{"hidden_size": 160, "num_attention_heads": 5, "intermediate_size": 192, "norm_eps": 1e-06, "positions": "rope", "rope_fraction": 1.0, "init_std_qkv": 0.0353, "optimizer": "adamw", "learning_rate": 0.00234, "lr_head": 0.00261, "schedule": "wsd", "decay_shape": "sqrt", "max_seq_len": 1024}
Each number is 128 + 24 x the weight over its row's rms, rounded and kept within 0 to 255. Layers, rows and columns count from 0. Numbers have three digits each. The size before them is the row's rms in percent of the matrix's.

# down: layer 3 MLP down (transposed), 192x160, rms 0.0879, rows 157-182, columns 0-79
# gate: layer 3 MLP gate, 192x160, rms 0.095, rows 158-182, columns 0-79
# up: layer 3 MLP up, 192x160, rms 0.0912, rows 158-182, columns 0-79
down157 098:083147128112188122130153193125177110139115109156111126122096161170127143121093141085111125129108141147108161141140114129098119152134142101119129124092124137105095137149160163125130116133134160101138098093118108113130131104158111128153145180
gate158 088:111106143128098188143135097128165149171140131114145108088114106101118170117148184105142125104108121128098125112094069108112080124113150155119102160112093100115109146162134105156092147121146097173156174139112117160110151112132106121118153138
up158 087:140130188143086151137121114119124155114119167144159143130141112170095116094117143102111159188138138132107142087125077124118134158131147132122097139161109096115157135141160127123113146114140118175149105123132113140134130107130125127112140147
down158 087:141144165149148123128107172098151138138113106153153142114126150112127105123078111088114156147151106110142111152150090123116133162123087115136165123141128106119184104116151137159123157111121123120159077149131125126123104099119151099114082141
gate159 099:093114136119127170138149128157124085078080173175130125110124127097190093155129114127120128163144133130147156109112104142179131099154148189177144145123166116111060129141108099089151124141148160161154123152119170153144125104125128114111148118
up159 095:133141186156131115101139145075138129149143165098133124101118153116154107133143112165164135093133087119161109166119170145117097146137120138109168110156129157102176155100108100137111146094101147108146144130119137111100140118170168107088156116
down159 097:145114140158146081103118082123123128127149105098133137124127112184114175096135142149156104088180123124149127141146130087108174132142147120095148134159101168131152134161134155119125153119171090138139145136174166158140166169098143139162132161
gate160 089:107134109133105103153119088166146168096098127110167145154146113093130143118128094123118156149101155171144141091161104106129150108160113097074103126089142110106127154129129143110124119150124114100111115096160123134115108157138077132129119135
up160 094:118116114106124125087113115176122136083111151165126102137133152159085129139106189130108085159118102129114104154151152100136124137127151151144139103122157140158166125141127132116119098102128199126114139130162135114146115139094133096126088139
down160 097:113136093106105076097097118155133115110122123128168137113140144126153149152133136106112094120131125090095091125106139069154109139078122138180126114141116143198107142120081132116158122118142109164097132170114113100156148125089134124137082129
gate161 099:143127106134122107173101109125138087118076099109156132087129118103136162132104148144108129157113097088145090132160123150115116118107151095142194125116139132124130141122128171085120139157110112116100100140163122131134158098142102153089090140
up161 100:188120098140114064085120127134110125146129138156139105146133101104082159093137171125092116111132137100155132162098130134144098115141106121079129164098121133130147123120127133117110122113140156124120117138143148138115090110111104102137080142
down161 099:156159104121142123161138116115179092156082114091140131108091148102131101130164129105118125130128139143110135121140140130120057115148163085126116126122130161127123121123136085113102121132111150122112114125132086233116124069123164132102123123
gate162 097:121102142090111090116100122139113065158149164163143148154154112091146130109116128147058088134091156068100112097141153104065138132154118128125126181135122130121123114073137123101114157156133129163093102119142112121125115141121155134104085111
up162 099:146101132161073095143127121101127114140118090120136069114105169130106163129102148111123127181118115100149111147122158128122110141137090161110158134139125147149111129145124145111085106145108149093104114131107134151141121165115081090127090136
down162 104:156129121162148161135110006104133129129134120114162098129135112139158120064109087118137158152147121109123106117102117150123123127129165159148137113085144122080153160152131113130106094129083166107134154098156113167123122083153144138138116147
gate163 105:106146137138089097096112121122123136106127180169147113163113165129143132107160143085128086148139114114094132124108147118125125121149100136125087151118141100135128157123143170147125114117162140104099127136088124125138153146159123144115089124
up163 105:100111164135133085100129117117104098084120127129127158076141111127066124109100165151133112151125113135141124125106140139098140097142117108081118121164166083142172100120162134111157120131174135189122160138124129136125145067128123113129103131
down163 109:145148110120128115099095081179111170150126116133129111124149131112163130152120124093130115123139105105082127157127111091098165098111118127097121163089128113123133128144106132133133127130138142122165148150099145134117148087119155106111120154
gate164 093:123127127144079165152137147130114101145120144126115103139130155102122106122151103160101105102113138112128138168123103128157121142105152141139112100122118125079121122176112109132120125146111143120180137114133150159098151125123099123101171108
up164 093:135087098105181127092121104115164145141136109074129133125124114120147156138132181094162111128112134142133128082139147127151115137148107159135108162117146152144156164121066092114143128141150148146073110145118111111121127133141153096118104178
down164 095:098156089135091124151090102183124083107080106135113075097123112127106087142094107124138118108103111145099147121071119154159118174150149115126151132150102165127122124111126163162147136090104106136139117125112131144157109169134126106138160124
gate165 090:135122165152118108102147121161126137165140126150137149138167093124135125150130126156123143177143109098123177088110126094152109103109124149144100097108113129132122153124114134113146144139150112110111109128113140066173134092145155100144189096
up165 088:139095152158117140138126120171154118121145128155140183139177111109114145119120177167091148101141105138121177131121096089180106150157163119122116106115119079148123172153176139113170153170126112131124139138106160105124126072155144091123117107
down165 092:146143129132171138145138255100143107131143125157115089121127164157127087135143100119159130152125151138140104134156128144111145132158099104101145163139139143119122084136135130150135103085157133166175128145133112229101132120132117159132110135
gate166 105:120112173104130126102161155164127132151163157141085108107097132103152089142081095106159137139122133113096132127118127113148113130134170156105116121136116123136133142095085083150144125192151085125144170097111130117140063123148117130110144118
up166 101:131106124110152111140099162135121089134107125118135133132132156135162123156141168130202128130153152107126147125095145120144146184118121124159140179121146100131122107104116123107099160156115121095156120134121152122116108095159180128114156146
down166 106:137162177175107105149148168128140150131159168111142110110123078138108125120168150098098159108114088091144128104128129145124114092133152155096146131116123144127127144137120141093172135153167138138049097145152124153122126099114096146127139133
gate167 102:115124097108140151096136117132124136101126140116125130081096141159123134112176157147122117123121140105125145103146118115120150193177156138161138098105117089150145158162151135165181121121171137132071135105146098142122147129128135150109121117
up167 101:102131089147121158144155109100121143134184125120093162114142152085119123144130086154170092126103115125133088115111125123164128154102144187150102102126085133127112154155095145122116134132136119100091140130107111134153149153141103124126145129
down167 103:153168123151122117153086128111129117122179134157141152128091146125117130137106123129116163103126152119154123138129118134076114142122148095150167089122112101152183132140136157132085136119123126109135147162102119175150164165110181162064164154
gate168 106:135211105150145139164135121130085124130089103132157104095143124123137122136133118141174125140128153109126121108159122122108138117141126157130116093147142127089140078162176161120112138144142136141109165102182098128133112116064122118157137141
up168 106:141161131086150111110129104065128129136123124157069134120130132076197113098138148141158113124183119109109120119124125105118084138110058148144115121139126146111121115106126147162156169151105154126179122122132103111147115096125113126175110140
down168 110:135169122136162086123152173119132168159118154153162122108110160118078093161115113120121188130103117123116143161109114120153128133141113162118132104078103122111132141164123122130152129149089129133145097141136129100144088119154139053130115084
gate169 094:127140157117171145109114131093144088089125154117151137092106123103145140131130125131143142116110172100099119131119138141125120104143178139144116121138116184125161106114165102115100130134148126152116131095131128133144128153133066156134105125
up169 102:093142163145150118133108094136120114118133141135121135125075133151076140129107146122105144131064138152133149126136138119090146088091127117100148117114113126135142166154138149102149113185121129144127106120118081132144132131117122103125096137
down169 101:118134136107157123123123218074123155113143126150108131162148107120160103099120110124148139115099143094149120120131105102161126152122138103135095116155097114127133125097082142172095119083103170087077116098126165171117155121133137145116141115
gate170 096:151143147101108112135163134158107100127148152139133122095150147127127111107115139102092118088095133131127131132090119092167127112109094140103109171129098102126124130151135099111133119108120135142122161101142148133148130123153118093078093166
up170 093:119123162163121142124082116110163110129116098140123142130102117142143165124114139166165125108163111124109097131130110175086094146158134121120151111141163122112155128113120186117089125148137146137109097133099107125113158144127125160163133106
down170 092:132126131088152148118148005125090130121130139119126135099090144137138093136131155127099063125124145134114170122110136124116091142122142154151124152138148142088116100122156101156114111114124128133102108154140160147115158167128134091116139118
gate171 098:139110139130080125157154153151142118183108128124118107104116105138152129129144094080113114087102111101146117158079120176118124133056179108118151131116162152119100112111115109114113162114143113128098133109157095117131118082124119102104135131
up171 101:115134106159105104173137126093110118129139081105120126114120172117116151137095150172176106140177108177182150121138093173137156134124163117087137115143144101134108118158143139164173109115148101108121084125129100144117141127107128103127132116
down171 101:087115142133126158136185109134147129093128145087141115139150136108142156139103143132151160188158149118096125136140122114114138138123166151160129136105118143138108154130130124104123135141151132131130118120141145114142154116141135153099125124
gate172 110:146119124114117121151137111121103128115120152167130096106112132136141116121078161133122106149099154091125102117139113113125111152121104119105158144111148155103163121157114162101102125154162155103073153099119105138136106164151088140109105167
up172 113:118108119117141190142122142121071112170072147122136133142110078082154144161151115164168124138127131141131144100134138117109075153138146155181129136144120154136111192125086099118135145145087165129169140143125094121095093111115126141149164115
down172 109:134174163125129148125145062059112150140156147140119116101134108126134123094163172080113120103105126158181125133171105125120160121123135124124123139066167125139119128135128145117153112102146109171161123110133163157126113160150142128123188129
gate173 103:124104140124103148111108088091160143136148135124114123116138193183065133100096133120091145128127139133109125129176112159163138101096161112119122124075116131136124113119173157160164151145133130121117090138148104188140149124169141116125122132
up173 097:129116174117156154112140148164116122149149151119092110147125116118135122096127132109098119115164161112132161130134128144142157080122137093110119117101164138180104137064139139137130153061187120144145103128124151144127096101137154124160140167
down173 096:128152130102120134179156255126130137129117110151146164098104106099136158134090136149143119151124134146157109142141157126141129130140145129132146138186137141144114126121134130117147134103103132146110136097135147000109121118118121141107145128
gate174 109:111110091142113118133167116132122147113126151142153130174136103105139141116136180140112109148108080096142159102125154110143119108087132129113131186130130126135128163151127138123120146112155117097121118137173136127117141182130109124094128121
up174 103:106151143140126104141176131196136155113142081156112119149084149137095126126112112131168140129120150121128118178099140107146122055089135137147130142159144140131110158137126169120127143108170108110147104129152152120085126105164139098139147156
down174 104:138145123146113129130078118108116122117137092124126122092098114140090112158111111105139171162147150121124150144100104109101150125195173158124147134136118084128122155150143140127140140084120114124124136103114154147132123129162187119145103114
gate175 099:101120123072099121117091132129112160148118165105123183129089112098099129119165154157127109136116155116144163121139128110127163106111166127116146133141127173123120111115121094096142150191132144124129146174132136143149159162137125140157139118
up175 102:159117107110120118090143124143152150100121119108080096136126178137174113102091145101119122114070132116087127106110152133138156106113095146130117160131123083139178140140088143154155092136154135086143114104077158132128122118168120089097097117
down175 099:114112077105128143125112016163146141134108123100132145093152119112130137121145120171140112126129137170145123144131145187110134126145129106142132133043119153135141105101128112155119140159125125128120150179113109216130134140156094097118093104
gate176 133:135137153148142107106141057117118135113139138108120106135143155183121133083131114133133151147137146147139123094129134153147113152112101116160110128066059132176102129110147102122143130105140118131116123152109119186124117112171175146127143150
up176 085:118068149110113143152087098136132111168175138079106096142110117128117127091120127126125092126118163135122131114123146153165160115121134113120093162088129145115156119115136132167144115119145123150124139152141148213092132129175138122113141155
down176 091:125131123127117118162124255132124130126123134156115126147133125117154117154103129151144138139118136135143116143129126094132138112118142146116151128190163128109138141148117148143128152125150144130142137119160132003139124127129109138126145124
gate177 096:141120142077117171139101139102171124094097122099124123130122143130128151089112118140158114115097120065100120117110141156152107125137093169111126142122075104146109107159091119118151127126148087092157104106136119145128109122148101105139156126
up177 094:127134095184101091140153108131160160133126107167116150094132130192087126089122122108124119105122131134139091151140156122141115091166132130128184111172141102128111138173155129187145129087160075165135082126149121141110123108107105129124140115
down177 099:122124126125104107151161150119150115117132113135143139127093105087116089163122115169150106161153163103152092161132081141099151138159143170105132127146090178117159122094135159146113168130132086122124153126170098163117105171151118108107141116
gate178 102:150117091084112085131124130103118151175102120114116116114143106153180096151128146125139112148100114086133093095136132136094131136144128150155148108121104118102090111102128144126104140127128118140084164101139123107141104115143113068150137116
up178 108:131108134154119109078103114092110122133123135125085156096109104158105111117156140129089146154108135068115124130105135119120187153088120149125105108128091121121109136116140145133190180123159131161116136143117111120141129128113110125195097137
down178 106:133130114105076137137163215143137104147114140104132124139129144127079075130111125108117127121143118123120091120129122120138129135110123126129099117159103134176127150172132127146077101115149117092156085152121094102170120148108100127111113161
gate179 108:135158150143089108129099148129116106121107141177110130113131120148124101163129117141121118127091113091149146096144100127097149121134140118145168133145106070124142131108097146121159136146118086133158095078110128122158133111145156170092120106
up179 107:135153148113090117107121129125150128114097153133111091136113125136114091121100090130106102121126133110140138102129086121147201143137104105101134138104107105138145145106082150123114104067099094114145157096100138124117097144128136148099130100
down179 103:169130082098132170129102190104144123094155137132165149132188116131094155126129146117132152156128120133130105136126178157105084122137172150126107145136155134093154099131140093141095132137132119165151147143102108148142109127136116097137087123
gate180 095:153113147095098173135119114110134124112112100100145128157107102113113159145172127112107091115142123086137140095137124102130088159108090148140110107143129159147126125093068105136043164080117144134126157110115168115116129128131126128141111155
up180 101:108137133127132119127155133139159117130108147139096108076104155104131108119123149091156181139177130148172161128126118120120113126107155112123096132126144097108114153134109142125164124148166131087155170136137087126118160122153117140081132101
down180 100:130113129161093118117092080142135128112135145105155135140123108156104147149190131105123104141098133117110114134143183140149146145111128101125075123151127145128167153150129153115128123099139139164111129138144150093115117132139135120107113111
gate181 095:147111168133185117127151146142137137091135137149125132120140155132142116139088126149121138141128111104158131141166096143120125166140097111162103143124138135157121125173110167117076166140140157135159171131148165121107119124116062128097124116
up181 097:079130093138103130112121131126117124138153104153165138133129125088134107141113130115144114114146143167122114150134128129138136112136116135087114092140141127111113066152182148149159125149142090161183126120174104116133115117120141117114137106
down181 098:126130098132116138151160167129125087145105123118141143096129119126158146133103138155108130111097135173089144154108159144111166128130135127151113166120082136086126082136129160108125154165087127153143157149124143102119134088080106142136141115
gate182 101:118148119131106106124120116101136170095114120155091134085108081114153120124134155111117139108126144103142116088116109126137092086156138149122132148145084101114165130126110122111165100135153165106140129154149098147088133146094104111148107111
up182 103:126184147160174096098124134106162142125154088140138182145155122127130097152155165115113123137113151141163122101120188143087157133129129117148149110140102125118163108104170099120135158101089164103144143156153132143144111147096149141108154137
down182 100:146107164110111134160150159133128138156106135155115117186134089163108118151105132073160117105109133148112105114127094099151139100119135154110123089153153106075143133110130133146104159107124105121078129130100115094143102104097143098099124148